config.toml
norm = "rmsnorm"
norm_place = "pre"
parallel_block = false
init_std_down = 0.00343
learning_rate = 0.00496
beta2 = 0.99
Each number is 50 + 10 x the weight over its row's rms, rounded and kept within 0 to 99. Layers, rows and columns count from 0. The size before them is the row's rms in percent of the matrix's.

# layer 6 attention key, 64x64, rms 0.169, rows 46-63, columns 0-31
088:62 65 37 61 80 57 40 52 39 51 55 46 66 57 59 50 44 51 59 55 34 42 57 50 51 48 57 46 67 47 63 48
091:48 44 63 51 53 39 54 40 60 43 38 50 40 64 57 61 46 72 39 62 47 42 57 59 44 40 50 44 53 48 43 50
096:45 47 43 62 57 47 45 51 50 48 38 55 69 58 37 40 43 48 45 56 43 52 58 37 35 47 57 28 60 49 57 62
105:26 48 58 52 68 62 34 39 34 42 52 51 40 43 50 57 36 50 50 60 56 46 61 58 65 49 52 28 46 51 35 47
105:43 39 35 64 48 51 60 47 40 43 72 54 49 54 43 33 48 44 47 62 58 45 55 41 59 48 55 42 59 48 47 52
110:57 62 40 55 36 36 67 62 48 57 55 56 56 44 42 40 50 42 49 37 74 46 41 34 28 62 45 62 41 52 48 55
101:42 56 66 36 45 36 53 48 76 69 37 48 30 44 57 30 61 44 60 58 44 42 43 52 59 39 48 43 52 44 55 44
098:22 35 45 40 41 49 74 51 49 76 38 61 55 46 43 31 53 28 51 58 56 56 49 50 55 61 45 54 51 53 61 44
114:42 47 49 50 66 46 61 40 50 52 21 34 47 44 67 55 45 56 38 54 45 44 53 40 53 35 54 47 47 55 42 61
113:50 55 58 51 59 50 59 46 32 48 34 50 79 57 50 67 41 54 47 57 35 46 44 45 58 72 54 49 64 54 68 61
092:44 75 54 52 65 49 58 49 46 56 41 62 72 42 62 42 50 64 54 54 45 64 39 55 42 64 43 60 48 51 49 43
104:50 56 49 49 38 29 59 46 39 60 46 62 40 59 45 48 40 47 55 47 63 50 28 41 56 68 49 62 53 53 53 44
096:45 47 45 33 54 45 36 46 40 45 48 52 51 36 44 61 43 56 74 51 52 55 61 58 48 41 61 46 46 60 68 49
096:50 60 55 51 56 50 48 48 52 43 33 59 52 30 50 58 73 48 46 45 47 54 40 51 51 57 52 48 54 48 60 59
093:58 31 57 42 48 53 36 48 40 27 47 30 53 54 52 55 50 57 47 44 48 45 66 56 55 47 58 32 56 44 66 54
085:68 50 67 49 55 55 37 58 45 62 39 34 52 66 38 55 36 47 57 34 39 29 63 49 54 50 47 38 66 42 43 50
114:42 56 50 56 66 59 59 46 63 60 31 54 43 59 45 57 49 42 43 57 47 56 48 68 48 45 53 44 48 37 18 42
084:47 48 43 51 67 44 49 59 54 43 81 43 53 44 66 56 48 51 35 61 43 57 63 51 53 49 46 66 52 62 43 46
# layer 6 attention query, 64x64, rms 0.164, rows 47-63, columns 0-31
096:42 41 70 51 47 50 50 51 45 56 33 55 54 39 50 57 61 51 33 54 70 70 46 63 37 60 40 58 30 30 47 37
107:66 64 40 42 54 48 56 42 33 38 35 69 49 55 50 27 48 46 73 46 59 39 42 56 59 54 65 57 70 49 62 36
108:54 46 62 50 69 31 46 39 33 48 44 49 49 64 45 43 50 46 48 43 37 34 60 46 45 71 44 32 54 44 58 41
108:51 66 66 42 63 43 58 45 41 54 63 54 58 66 64 37 34 61 49 50 39 43 56 45 49 58 57 25 55 45 46 50
093:66 51 39 35 30 54 46 51 53 71 45 40 46 32 68 53 54 61 68 49 51 52 42 59 60 43 59 82 61 64 43 58
104:36 53 62 53 54 41 57 52 58 41 68 50 44 39 65 57 38 55 61 54 51 63 27 43 50 44 46 63 32 51 46 57
095:47 36 43 64 51 40 31 51 46 52 52 46 52 41 60 50 40 52 71 46 59 54 51 44 68 38 52 62 51 57 35 52
119:55 46 77 42 48 50 41 48 44 42 42 44 64 62 49 42 68 37 64 41 44 64 37 32 52 53 48 61 35 39 54 23
112:46 44 43 57 39 53 48 42 49 40 46 62 47 65 58 48 65 39 54 38 72 44 56 54 60 30 59 61 39 40 45 15
080:42 52 60 53 55 38 52 45 40 51 67 44 54 42 30 38 53 53 53 64 43 51 64 44 75 55 58 63 56 61 33 49
090:43 52 37 56 50 50 50 50 62 76 43 45 45 42 60 47 56 66 53 57 52 64 48 65 60 40 46 75 39 54 53 49
102:53 41 49 59 58 48 39 54 44 44 28 55 48 47 55 59 48 44 47 45 46 29 59 45 56 53 50 67 60 67 51 40
102:40 51 48 54 55 40 67 42 50 40 64 35 41 44 32 42 60 57 47 42 57 42 52 23 51 59 47 44 55 74 60 44
093:64 36 51 39 45 58 47 50 43 40 51 50 42 34 62 57 60 38 45 37 47 38 49 46 39 48 65 51 50 43 58 29
091:66 63 30 52 46 38 44 54 57 43 38 63 38 51 51 50 50 40 64 65 61 42 36 47 57 70 51 43 38 59 39 54
113:54 31 59 63 59 59 64 49 38 53 57 57 64 66 32 43 52 55 50 57 56 67 44 61 54 50 31 42 41 43 57 62
084:40 56 47 40 51 36 40 44 62 62 49 49 54 58 41 63 57 40 38 34 31 59 55 55 46 52 43 32 64 46 29 43
# layer 6 attention value, 64x64, rms 0.141, rows 0-63, columns 0-31
083:53 38 61 47 42 51 61 46 44 49 70 51 50 59 41 47 27 50 46 42 67 62 48 35 48 33 49 57 44 60 49 47
120:52 32 63 52 56 62 32 50 38 40 44 47 56 62 56 30 49 48 41 60 44 56 41 30 43 40 61 43 48 47 31 41
098:60 43 68 73 65 32 38 45 46 43 48 44 53 48 36 51 59 38 58 43 45 40 48 39 34 56 66 63 55 37 56 44
068:43 37 38 41 36 53 50 51 49 36 39 70 49 71 63 49 47 54 62 59 38 67 27 45 41 53 55 68 53 59 40 34
102:41 54 49 50 63 49 55 64 31 46 58 62 54 44 48 59 41 62 49 73 76 58 27 31 47 38 66 49 46 52 62 36
102:62 49 44 50 51 37 54 46 44 52 59 69 50 41 73 39 44 63 53 53 58 52 35 55 69 33 39 41 36 59 41 63
113:48 37 41 57 63 52 45 50 63 44 55 35 46 65 36 36 61 41 35 50 55 51 52 44 42 49 57 60 31 32 45 47
066:57 57 22 48 53 41 32 59 46 43 46 59 55 56 53 43 53 51 58 59 43 64 33 46 56 50 54 52 23 44 58 32
067:68 69 42 55 62 45 48 39 55 58 56 51 54 31 51 46 49 36 72 32 43 33 62 67 52 62 40 33 46 43 55 53
102:35 33 52 50 53 64 38 48 56 50 54 58 62 80 61 43 52 51 60 59 44 51 48 35 31 43 48 59 46 52 42 52
074:61 63 47 53 51 51 54 55 48 39 49 38 45 57 60 23 49 52 55 50 54 65 54 45 44 44 42 57 35 40 48 47
103:67 51 53 56 57 50 46 35 66 57 52 32 28 33 38 36 53 52 49 51 40 50 57 63 53 29 37 47 46 58 46 30
100:43 48 62 57 64 45 46 48 62 69 52 46 69 48 43 49 52 48 58 35 54 36 75 41 45 44 56 46 72 53 60 50
073:49 62 61 53 24 42 56 59 39 62 56 61 46 45 44 41 46 49 55 41 69 61 58 58 53 41 42 67 55 65 62 54
108:36 49 42 59 44 55 46 65 48 44 47 66 55 58 53 54 63 52 60 62 38 47 37 41 47 53 60 73 43 53 58 44
115:46 45 59 49 52 55 58 53 40 45 48 40 38 21 40 64 49 44 31 63 58 37 59 44 55 61 38 40 58 57 60 65
091:42 57 28 36 52 55 52 61 54 29 40 51 61 54 64 51 62 43 47 56 38 43 42 66 39 75 67 61 43 31 45 45
124:51 53 53 67 50 42 47 57 39 44 51 70 57 47 44 42 57 50 50 41 76 53 47 39 31 42 71 56 68 56 47 26
109:54 47 59 44 48 31 47 43 63 49 49 42 40 78 50 50 50 56 51 57 41 55 41 62 67 37 61 53 52 56 44 54
099:45 55 63 74 54 44 35 46 58 60 77 49 47 51 41 64 44 53 56 48 65 50 67 48 58 29 46 48 30 62 44 48
119:48 59 61 74 59 47 55 32 56 54 50 58 41 49 25 44 48 52 57 36 68 55 48 49 51 38 29 35 59 51 34 34
079:50 41 55 32 47 58 54 37 67 58 52 37 45 54 54 64 66 54 37 49 38 42 47 73 40 61 62 54 47 38 42 54
101:77 53 52 44 37 41 37 49 33 54 40 46 47 40 59 57 51 50 51 50 39 56 46 63 30 48 69 56 49 52 59 62
063:32 49 22 47 50 52 76 44 44 41 57 35 40 37 47 43 36 50 36 49 60 56 47 63 51 46 55 53 58 51 52 28
126:55 79 47 45 54 40 42 66 54 47 49 46 54 42 60 58 51 54 44 45 60 48 34 49 70 52 50 47 36 46 64 58
102:52 56 51 66 59 27 55 52 50 57 43 38 41 31 40 62 36 75 25 44 64 52 48 53 64 44 53 44 55 60 53 42
123:41 56 59 43 45 48 45 51 35 44 57 50 45 30 47 55 56 58 30 47 60 50 44 63 54 54 41 37 44 57 33 46
109:51 41 45 41 56 47 63 54 46 54 36 54 47 59 63 52 41 62 33 57 39 69 38 48 56 58 65 63 60 46 61 45
109:57 43 62 54 41 42 41 33 57 49 45 45 53 49 56 52 66 48 64 40 51 19 33 53 32 42 64 54 55 38 33 41
109:59 49 38 53 56 42 61 70 50 39 43 44 52 50 55 38 55 44 43 26 37 59 59 51 61 69 56 68 34 44 48 56
102:50 59 33 46 63 39 45 50 51 33 50 58 41 57 50 62 51 29 58 60 45 42 46 61 43 51 72 52 58 44 46 54
090:50 40 76 40 29 44 65 39 49 44 49 67 52 47 50 59 49 61 63 56 54 36 33 57 44 45 42 49 71 62 39 48
108:45 58 41 45 46 56 61 62 48 37 71 65 41 42 46 50 56 50 43 50 49 50 41 62 55 56 46 58 28 54 64 46
073:74 53 45 46 42 48 54 49 54 46 54 59 41 39 47 45 32 52 40 56 50 70 49 48 62 38 34 49 53 66 59 49
108:37 60 45 52 53 37 47 63 50 34 47 50 56 50 40 56 64 66 48 69 48 38 46 27 53 66 46 61 61 42 77 41
104:57 34 51 51 29 41 40 52 58 43 41 62 60 77 52 49 57 53 40 42 43 59 62 54 49 52 38 64 52 57 32 59
093:22 44 52 55 30 53 56 37 53 60 61 62 42 57 32 55 51 46 57 61 59 50 56 66 39 37 49 69 59 66 50 39
101:37 42 49 46 57 51 46 55 51 52 48 67 56 49 30 60 43 52 53 65 54 55 61 55 48 66 33 40 62 59 58 35
112:51 38 73 34 41 59 44 49 56 57 49 27 38 54 62 63 53 52 64 53 38 39 40 52 50 42 67 57 34 48 38 60
100:63 41 46 55 56 51 41 52 63 56 46 49 60 58 74 30 44 69 60 43 49 43 51 32 62 18 50 43 39 47 29 38
101:35 62 64 50 51 46 63 59 62 49 65 57 53 56 35 57 46 56 38 42 69 53 64 53 64 52 38 54 62 49 52 40
090:53 59 34 43 49 59 42 55 53 52 45 40 45 44 51 31 55 48 50 45 46 51 64 60 56 55 38 49 41 37 46 39
102:60 53 55 51 55 45 43 55 57 50 36 58 42 32 36 50 64 50 32 60 54 52 57 53 56 48 46 54 66 36 51 24
094:55 53 58 69 53 26 35 50 50 52 36 58 60 45 29 52 70 44 41 32 51 39 57 42 49 69 45 54 65 48 57 59
095:45 54 59 61 59 58 49 51 38 43 57 70 63 59 57 54 37 50 51 59 66 55 40 36 32 44 57 49 63 49 60 58
099:64 52 44 59 56 45 49 51 48 39 64 51 51 43 64 45 37 57 39 42 51 59 55 48 55 47 49 61 48 43 45 53
092:43 63 52 71 49 35 69 51 60 47 59 55 45 54 54 54 40 53 75 45 58 44 60 44 50 43 49 60 64 67 67 58
072:38 43 39 40 40 51 56 62 53 47 59 43 55 44 48 48 58 64 51 52 61 49 60 61 49 48 49 62 25 50 41 40
092:45 47 45 44 40 47 44 62 41 40 67 63 59 46 52 40 67 53 51 41 63 46 40 43 40 43 62 64 30 48 45 35
101:52 56 53 57 30 43 51 45 41 55 32 55 51 48 50 34 49 30 61 30 40 54 65 55 52 47 51 52 81 58 54 44
117:51 53 57 50 32 42 50 43 58 55 59 31 45 36 35 55 39 40 58 40 71 42 60 53 36 42 55 55 59 58 49 51
126:36 67 41 35 54 43 65 51 51 45 53 65 53 50 53 75 54 45 51 66 49 55 47 81 53 53 56 49 41 47 46 58
124:70 42 27 45 68 49 44 48 44 37 50 49 46 42 54 43 53 60 28 45 56 59 38 39 58 50 57 38 35 37 40 44
105:52 39 41 38 43 61 54 51 51 54 67 59 37 44 45 48 46 36 41 36 53 66 65 63 49 60 48 56 41 56 34 49
062:44 45 64 43 57 55 45 58 49 39 50 53 43 64 51 37 62 47 36 59 44 50 38 38 63 43 56 53 27 50 43 55
125:45 52 37 59 67 48 64 37 57 47 46 57 30 47 43 54 55 65 38 61 48 42 30 36 47 36 56 59 60 48 64 43
090:50 56 50 46 44 41 51 40 56 68 57 51 58 44 23 64 53 35 54 46 57 47 73 75 36 69 33 48 63 41 63 56
074:51 37 51 49 45 67 51 37 56 57 45 47 34 60 67 50 43 61 71 61 28 47 47 32 46 40 46 40 59 59 50 49
110:51 46 41 62 46 63 32 39 68 62 44 51 48 58 59 60 65 68 58 52 37 44 40 45 37 51 57 55 34 50 47 67
108:53 41 64 68 41 41 53 41 55 75 67 63 52 40 47 44 64 47 55 30 52 45 49 47 51 35 54 68 47 74 54 51
080:35 45 46 73 46 58 55 39 54 57 62 45 49 62 52 41 39 45 67 44 46 47 66 30 48 45 42 51 68 52 57 47
104:33 53 64 45 64 67 46 47 56 66 51 30 60 58 44 66 64 44 49 49 47 40 59 51 41 65 59 38 44 36 53 64
099:65 58 48 38 52 42 35 48 56 45 62 51 60 36 41 59 49 46 57 47 70 37 56 56 42 51 43 35 48 37 34 41
098:53 46 53 57 36 48 50 57 43 45 66 59 48 47 54 52 40 45 58 49 45 58 49 48 53 43 43 62 34 63 54 49
# layer 6 attention output (transposed), 64x64, rms 0.0991, rows 0-63, columns 0-31
050:60 43 64 56 47 59 50 32 54 34 53 53 52 45 43 54 46 62 54 40 43 40 67 46 66 68 59 50 68 46 59 48
145:46 55 45 48 49 51 45 63 44 49 54 43 52 63 62 58 48 41 48 67 55 20 48 59 62 58 49 35 39 41 46 68
099:42 39 46 38 47 57 30 62 52 51 57 35 44 58 55 76 46 46 45 44 53 51 43 29 28 48 59 48 54 33 39 70
027:44 64 44 48 28 46 22 67 51 48 58 53 46 47 49 45 53 56 46 65 28 40 65 51 56 42 45 58 38 60 44 63
075:55 24 48 48 49 44 44 57 53 34 40 49 49 47 57 40 42 51 43 57 47 31 40 37 40 61 73 62 51 65 52 55
107:63 37 62 59 42 44 59 45 48 46 50 71 51 74 44 69 47 44 48 50 53 40 44 73 61 46 70 49 50 53 32 52
120:59 46 51 38 41 56 59 38 60 65 49 21 38 57 45 63 42 40 63 52 52 35 59 48 54 57 54 51 49 37 47 44
032:50 43 33 50 48 44 36 39 47 44 46 59 54 56 39 60 69 41 42 32 35 37 52 52 52 45 57 77 27 41 56 53
030:44 43 40 36 51 60 51 55 59 62 49 50 58 65 56 67 59 47 45 36 58 59 33 54 54 57 45 45 49 39 48 44
094:65 67 33 51 33 41 47 62 55 57 42 32 45 52 35 40 53 59 55 54 31 52 59 50 67 59 57 52 49 51 49 63
043:53 61 49 35 55 52 45 52 54 58 57 47 48 56 54 39 63 49 57 40 38 51 78 38 69 52 44 54 58 53 46 49
110:45 62 44 55 52 61 36 57 36 54 64 59 55 70 38 37 49 49 51 50 64 45 59 47 58 42 46 42 61 32 66 43
100:64 46 50 50 42 42 67 58 38 44 47 37 53 44 46 63 39 56 57 44 48 58 45 44 37 53 66 37 57 32 58 47
038:75 49 57 56 53 50 45 38 42 48 46 60 54 49 59 52 51 57 47 46 51 46 50 27 49 48 60 59 71 72 50 51
090:40 59 49 56 64 51 47 52 32 37 53 55 41 64 40 31 71 40 46 52 49 45 50 49 39 51 53 73 40 68 43 65
125:57 47 64 55 46 64 75 45 47 57 47 47 44 35 54 55 27 50 48 52 64 50 35 48 35 43 46 58 41 62 64 42
066:53 64 48 35 57 50 42 59 61 70 47 28 60 59 58 38 59 49 45 51 40 44 39 60 41 41 42 68 42 55 25 65
139:47 60 57 56 42 45 42 46 24 39 42 54 44 47 64 46 56 47 58 51 52 47 52 46 38 52 63 83 66 40 48 50
129:49 57 57 55 51 50 49 35 53 33 61 55 66 45 33 44 69 46 53 54 65 49 53 63 50 45 52 46 50 39 51 67
103:38 50 42 53 42 38 57 37 57 29 53 39 35 38 58 46 64 56 65 47 58 45 38 38 45 64 55 50 60 33 48 39
132:48 51 46 53 33 32 50 42 43 37 44 44 45 61 42 52 55 45 40 28 65 37 66 43 53 41 53 45 62 40 56 45
036:47 61 61 45 57 64 38 46 60 60 57 41 52 49 58 31 49 43 61 71 74 62 37 46 65 37 43 35 42 60 42 56
100:50 55 52 59 73 63 38 45 62 50 44 72 56 45 50 64 39 68 45 60 46 65 35 44 47 41 57 59 62 46 59 63
037:44 56 56 50 47 55 57 64 61 57 59 56 62 56 49 55 33 48 61 56 48 42 56 62 44 43 48 48 63 60 31 26
172:70 34 47 50 63 49 51 48 46 38 37 56 56 47 65 52 63 60 53 33 39 47 44 51 42 47 56 55 43 61 46 31
098:35 31 71 57 59 49 52 47 49 40 37 53 55 43 47 54 37 53 57 52 68 49 50 46 34 45 40 36 63 44 49 22
148:64 49 49 54 53 29 38 51 28 56 34 46 49 41 67 58 42 45 48 60 57 54 39 59 61 33 54 50 50 52 49 27
102:47 32 50 36 54 64 35 52 51 61 53 51 51 30 52 53 30 47 61 72 43 57 61 46 58 58 45 38 47 57 38 61
116:46 55 61 61 50 55 29 40 52 59 53 46 59 70 51 43 52 49 44 58 58 54 42 52 49 36 48 49 49 36 20 56
120:45 37 66 27 69 46 52 60 32 58 43 44 51 57 52 57 53 34 55 36 41 44 68 46 37 52 50 60 54 56 43 63
101:41 53 38 48 45 41 55 65 52 38 73 54 54 57 66 44 64 41 48 33 51 54 45 54 37 44 39 56 56 34 46 61
069:51 56 76 68 35 55 29 50 51 44 51 57 58 58 55 39 51 58 41 69 58 55 45 62 48 37 54 42 50 64 42 67
126:50 43 57 64 60 58 43 53 53 54 62 45 50 55 68 55 55 45 58 50 46 45 31 63 45 44 41 60 47 78 57 43
034:52 40 52 55 47 64 54 46 45 24 57 63 45 48 36 38 54 71 29 45 51 54 60 59 54 45 42 54 51 42 59 55
147:48 30 42 47 44 55 44 44 47 53 55 43 55 46 50 52 60 44 52 57 41 62 66 32 33 61 44 61 25 49 45 41
106:65 57 58 49 47 52 55 47 41 41 36 47 47 43 49 48 57 50 60 68 53 65 64 52 63 42 31 55 67 42 39 59
097:53 62 51 69 42 50 49 42 45 49 73 50 53 50 66 55 43 42 58 55 64 45 62 41 59 49 61 53 56 52 33 48
096:56 50 39 66 27 48 44 67 57 47 51 43 48 36 55 74 46 48 62 57 58 45 50 53 42 49 50 47 46 67 58 44
119:36 49 56 43 63 49 31 49 53 55 50 44 49 42 44 32 35 44 46 66 53 54 51 39 52 48 61 26 36 57 50 63
087:48 38 58 55 48 48 53 42 44 45 27 51 54 71 28 37 60 56 56 47 25 28 62 57 55 52 57 36 55 27 46 46
110:58 36 55 49 40 41 53 57 46 46 33 35 54 37 73 23 61 48 54 43 49 56 56 43 35 52 49 50 53 60 43 44
086:53 60 43 52 67 55 39 42 44 77 33 59 47 57 40 40 66 51 61 24 38 43 63 43 56 54 47 53 48 46 52 35
114:54 48 45 55 55 60 38 46 34 61 38 52 38 48 66 42 50 37 65 56 59 55 50 40 38 37 51 39 34 42 36 49
070:49 43 48 44 54 54 52 34 23 45 51 50 38 44 56 78 62 48 43 46 62 68 60 42 33 45 47 50 50 33 49 40
077:51 47 49 46 49 59 59 64 52 32 57 44 37 51 73 51 48 57 50 47 55 65 51 55 54 62 44 42 66 60 32 51
096:33 48 56 46 50 56 55 55 43 46 40 55 38 59 52 50 55 57 64 37 42 64 67 59 54 65 47 46 51 36 22 37
088:46 50 53 52 29 31 56 54 64 48 64 36 52 42 47 43 53 53 50 32 40 55 44 44 29 40 56 57 57 61 50 62
047:46 71 69 55 62 51 51 38 55 60 38 59 56 58 50 47 51 51 68 47 50 35 68 46 49 52 71 62 56 53 41 43
051:60 50 61 57 60 38 44 44 33 46 51 61 45 61 60 50 56 36 58 45 46 41 55 51 58 48 64 65 46 46 43 51
083:60 67 39 57 44 41 52 54 32 55 64 64 59 41 54 74 46 49 58 42 34 57 48 54 36 32 42 38 57 52 48 51
121:58 62 62 56 28 42 45 31 64 43 53 49 51 48 60 45 40 68 35 44 46 47 48 42 39 42 65 54 59 36 57 37
167:40 56 58 39 54 44 51 60 64 33 62 43 52 37 69 47 61 48 66 59 45 60 36 59 60 41 53 51 40 61 48 56
137:49 39 45 41 52 48 58 55 62 60 34 61 53 52 57 58 36 59 52 57 61 21 47 54 47 43 47 52 50 25 40 52
096:58 54 44 50 28 45 44 64 51 51 47 56 48 41 69 50 38 37 47 54 48 38 49 55 57 52 54 73 48 49 58 51
025:65 33 54 39 55 62 61 33 25 35 67 37 56 51 44 63 42 46 47 56 53 33 66 58 62 54 48 51 43 49 48 61
155:42 42 44 53 49 63 51 47 55 53 58 54 57 60 35 34 32 62 42 51 51 50 57 53 45 39 42 46 45 27 54 46
070:61 42 44 58 46 36 54 49 65 65 46 49 44 41 64 55 48 51 35 46 65 74 36 40 52 54 50 53 56 43 53 53
037:41 57 32 59 32 35 49 47 61 61 67 47 44 40 41 36 47 49 52 60 39 52 41 48 59 47 42 34 34 49 67 63
144:31 59 46 49 47 55 55 27 72 46 53 41 41 56 46 47 48 60 33 69 69 57 49 48 52 39 53 57 31 43 52 50
115:48 46 53 59 38 53 43 48 26 42 68 57 44 55 53 61 44 42 37 58 63 59 36 54 51 45 85 63 46 32 57 55
050:28 52 33 50 22 41 60 52 65 54 63 44 46 53 54 54 45 48 69 55 39 58 51 54 39 52 47 44 42 61 39 34
085:37 60 43 36 61 44 63 47 64 63 50 30 51 33 63 45 43 43 53 56 65 62 38 40 50 61 55 44 36 51 67 49
070:50 44 44 58 32 40 37 59 68 52 28 54 55 58 74 42 62 60 42 41 47 41 46 50 45 54 56 51 50 29 48 42
076:44 46 48 59 55 47 48 60 42 35 58 56 32 46 29 46 56 42 51 38 44 67 44 58 57 53 49 47 58 61 46 47
# layer 6 MLP gate, 192x64, rms 0.209, rows 0-16, columns 0-31
104:39 53 49 66 23 62 59 49 47 51 61 55 43 72 54 41 71 61 44 45 43 46 45 56 44 32 56 45 40 63 59 35
095:35 38 66 58 69 40 60 51 69 45 52 61 53 55 38 41 54 39 58 49 55 47 44 51 60 52 59 50 51 42 64 71
108:46 47 29 50 37 53 46 51 51 56 59 62 37 46 53 66 49 45 35 39 41 52 34 72 56 40 59 61 56 42 63 54
093:42 48 36 56 54 55 67 66 54 47 74 42 50 53 45 58 68 55 66 44 63 37 45 52 58 47 60 54 48 58 53 44
099:48 53 42 57 20 49 48 52 60 55 64 49 47 24 46 47 55 52 28 62 56 68 52 48 41 49 56 60 66 41 53 49
085:51 39 51 63 47 53 52 34 32 23 42 55 52 39 40 44 38 47 55 47 52 39 40 60 61 52 58 50 44 43 42 61
100:55 35 46 58 35 64 51 49 33 41 39 61 39 68 54 49 64 49 51 60 51 41 61 51 38 57 49 42 50 49 52 42
104:60 65 72 46 44 27 38 57 40 46 66 49 45 53 43 52 45 54 41 52 41 57 54 52 39 53 47 55 49 56 58 41
098:51 57 54 52 52 60 49 59 44 49 38 68 70 73 57 45 45 63 33 52 63 38 54 49 37 60 51 51 51 61 48 35
106:54 64 42 43 30 60 57 56 35 51 58 62 45 44 51 49 50 39 51 66 53 52 35 38 46 39 51 51 42 31 50 44
103:55 46 62 43 57 61 50 56 46 47 29 39 47 48 65 55 50 58 58 56 31 74 34 59 41 55 44 65 36 45 34 55
097:62 49 72 24 69 48 71 38 53 44 52 49 44 54 47 60 50 52 35 38 51 60 53 45 64 74 60 62 40 54 56 43
107:55 49 42 44 64 58 49 57 56 57 35 42 48 38 60 41 38 32 48 43 41 39 41 58 48 60 46 65 56 54 55 43
114:39 60 32 47 48 51 49 49 53 47 45 66 37 46 76 46 37 61 33 60 46 59 30 56 61 41 43 43 58 47 55 59
113:54 47 39 50 36 47 48 42 51 52 56 57 50 41 53 59 41 58 54 30 47 33 58 71 52 64 56 81 45 58 64 35
096:40 49 64 36 58 48 51 38 49 54 41 55 43 37 51 29 48 58 40 37 40 30 67 49 57 69 52 45 61 48 48 45
095:49 59 54 29 56 52 40 42 35 46 57 52 47 59 42 50 61 57 57 40 54 42 73 67 42 53 54 73 48 41 51 47
# layer 6 MLP up, 192x64, rms 0.19, rows 0-16, columns 0-31
091:46 33 44 66 46 36 36 53 68 63 54 41 71 61 66 40 49 62 62 58 58 51 53 57 47 52 51 60 47 46 43 41
096:50 53 41 44 34 46 63 42 44 45 54 50 47 49 55 49 49 56 52 60 43 51 54 77 43 37 63 38 51 65 51 46
105:57 49 50 30 43 65 56 50 65 34 40 42 41 67 40 43 60 30 56 49 52 46 68 53 49 70 57 32 38 48 42 47
098:49 51 42 49 46 31 49 43 64 41 28 36 63 37 63 47 43 57 44 52 60 62 47 69 52 47 47 33 53 51 44 62
103:50 53 47 43 53 35 61 43 42 49 40 58 57 55 49 22 56 68 59 59 45 54 37 42 50 56 55 49 54 58 24 46
091:45 52 50 50 66 77 33 48 33 52 61 66 62 29 46 46 58 42 35 58 56 48 45 66 61 42 45 50 44 43 43 71
101:73 41 40 43 52 38 41 35 36 45 39 43 41 41 40 37 55 47 26 40 48 48 56 38 61 53 54 52 44 46 51 38
099:61 54 64 52 41 26 51 45 65 61 41 40 29 52 46 44 49 59 30 54 55 47 65 57 41 56 59 58 60 56 43 50
091:26 43 56 40 46 55 45 41 52 52 60 49 51 68 49 54 69 36 73 51 22 45 43 43 35 47 52 53 55 30 49 56
105:54 57 54 56 52 26 48 50 49 57 25 39 73 45 53 41 42 67 67 57 48 42 41 50 64 50 54 62 48 64 44 54
100:51 61 44 51 56 52 62 46 49 61 51 41 39 49 47 60 47 59 29 55 53 58 63 50 54 41 54 51 46 26 50 47
097:57 49 61 44 46 50 52 40 57 49 51 56 55 65 59 67 52 52 47 34 47 56 57 46 54 63 58 42 40 49 45 39
108:39 30 41 46 47 46 42 64 66 43 52 47 40 57 57 46 69 63 35 35 70 46 54 52 52 29 58 59 44 58 53 45
106:36 46 46 62 37 68 59 51 32 35 43 53 43 48 35 64 33 51 40 30 62 45 51 33 59 40 41 54 39 60 52 52
099:52 54 66 62 49 51 56 45 44 35 43 43 44 49 71 43 57 51 59 52 42 38 53 57 73 69 53 37 57 53 57 55
107:44 58 48 49 40 57 46 59 53 54 62 46 51 53 55 40 46 58 41 57 71 53 49 53 61 44 59 48 46 57 53 51
095:68 44 38 48 57 36 43 32 62 50 41 54 60 49 66 53 50 45 58 59 45 51 52 42 50 58 44 77 39 50 57 32
# layer 6 MLP down (transposed), 192x64, rms 0.171, rows 0-16, columns 0-31
102:64 59 53 53 62 56 67 58 47 40 52 36 46 37 35 57 26 51 44 48 48 57 43 35 53 57 59 57 46 26 46 50
090:47 56 47 60 76 63 34 49 63 25 51 50 43 42 47 50 49 57 51 43 37 49 50 38 45 51 54 62 47 48 45 44
104:41 49 51 64 53 42 54 44 65 72 50 57 49 59 50 60 41 81 47 64 63 65 57 60 58 46 53 62 45 41 53 43
100:56 67 55 49 49 31 52 46 64 54 39 34 42 51 55 49 61 32 59 34 40 48 45 54 51 43 40 41 51 39 54 39
096:30 53 41 37 43 61 44 52 67 58 53 43 53 50 45 66 53 41 39 63 47 43 56 48 43 57 49 50 50 33 55 36
091:65 52 49 49 41 46 36 59 71 56 71 43 48 60 55 38 55 51 66 37 38 28 33 50 46 49 46 44 38 47 47 52
103:56 44 51 52 39 52 47 46 57 36 52 64 58 48 63 30 57 71 56 51 38 61 53 35 59 40 36 45 52 59 41 45
103:45 52 37 72 59 62 50 52 55 60 48 39 58 64 67 39 51 44 37 59 57 51 56 55 55 47 49 55 66 64 26 52
099:51 52 56 52 41 51 54 50 39 43 48 62 34 58 58 55 60 47 55 54 65 51 53 69 48 57 67 40 54 32 34 38
096:48 49 58 29 71 56 44 40 64 56 51 41 54 48 47 42 40 65 28 46 47 78 53 62 53 40 52 59 40 50 54 49
095:41 59 37 32 40 61 65 66 75 49 51 50 46 67 66 49 46 67 47 51 38 48 47 55 47 53 53 53 58 50 66 49
100:48 65 58 52 45 55 57 41 54 65 41 44 60 51 57 59 59 51 36 44 45 49 40 52 52 43 72 51 41 62 60 49
112:42 36 46 58 66 58 62 35 49 53 48 42 48 56 45 44 48 57 47 74 62 34 64 28 45 54 44 45 28 25 44 49
106:72 56 51 12 52 42 38 43 54 53 57 59 55 53 49 52 58 55 61 56 46 57 38 49 47 46 42 50 49 38 59 47
110:47 41 42 35 53 54 52 45 40 59 61 59 62 39 34 62 62 56 66 58 46 70 48 53 56 42 60 39 59 39 55 51
105:55 51 53 54 60 69 60 58 53 68 41 48 43 42 56 65 48 36 38 59 58 44 60 53 60 60 44 57 53 63 55 60
096:43 73 41 42 51 36 60 46 51 66 62 37 31 41 46 53 45 43 55 44 41 34 62 46 37 63 40 46 54 44 75 49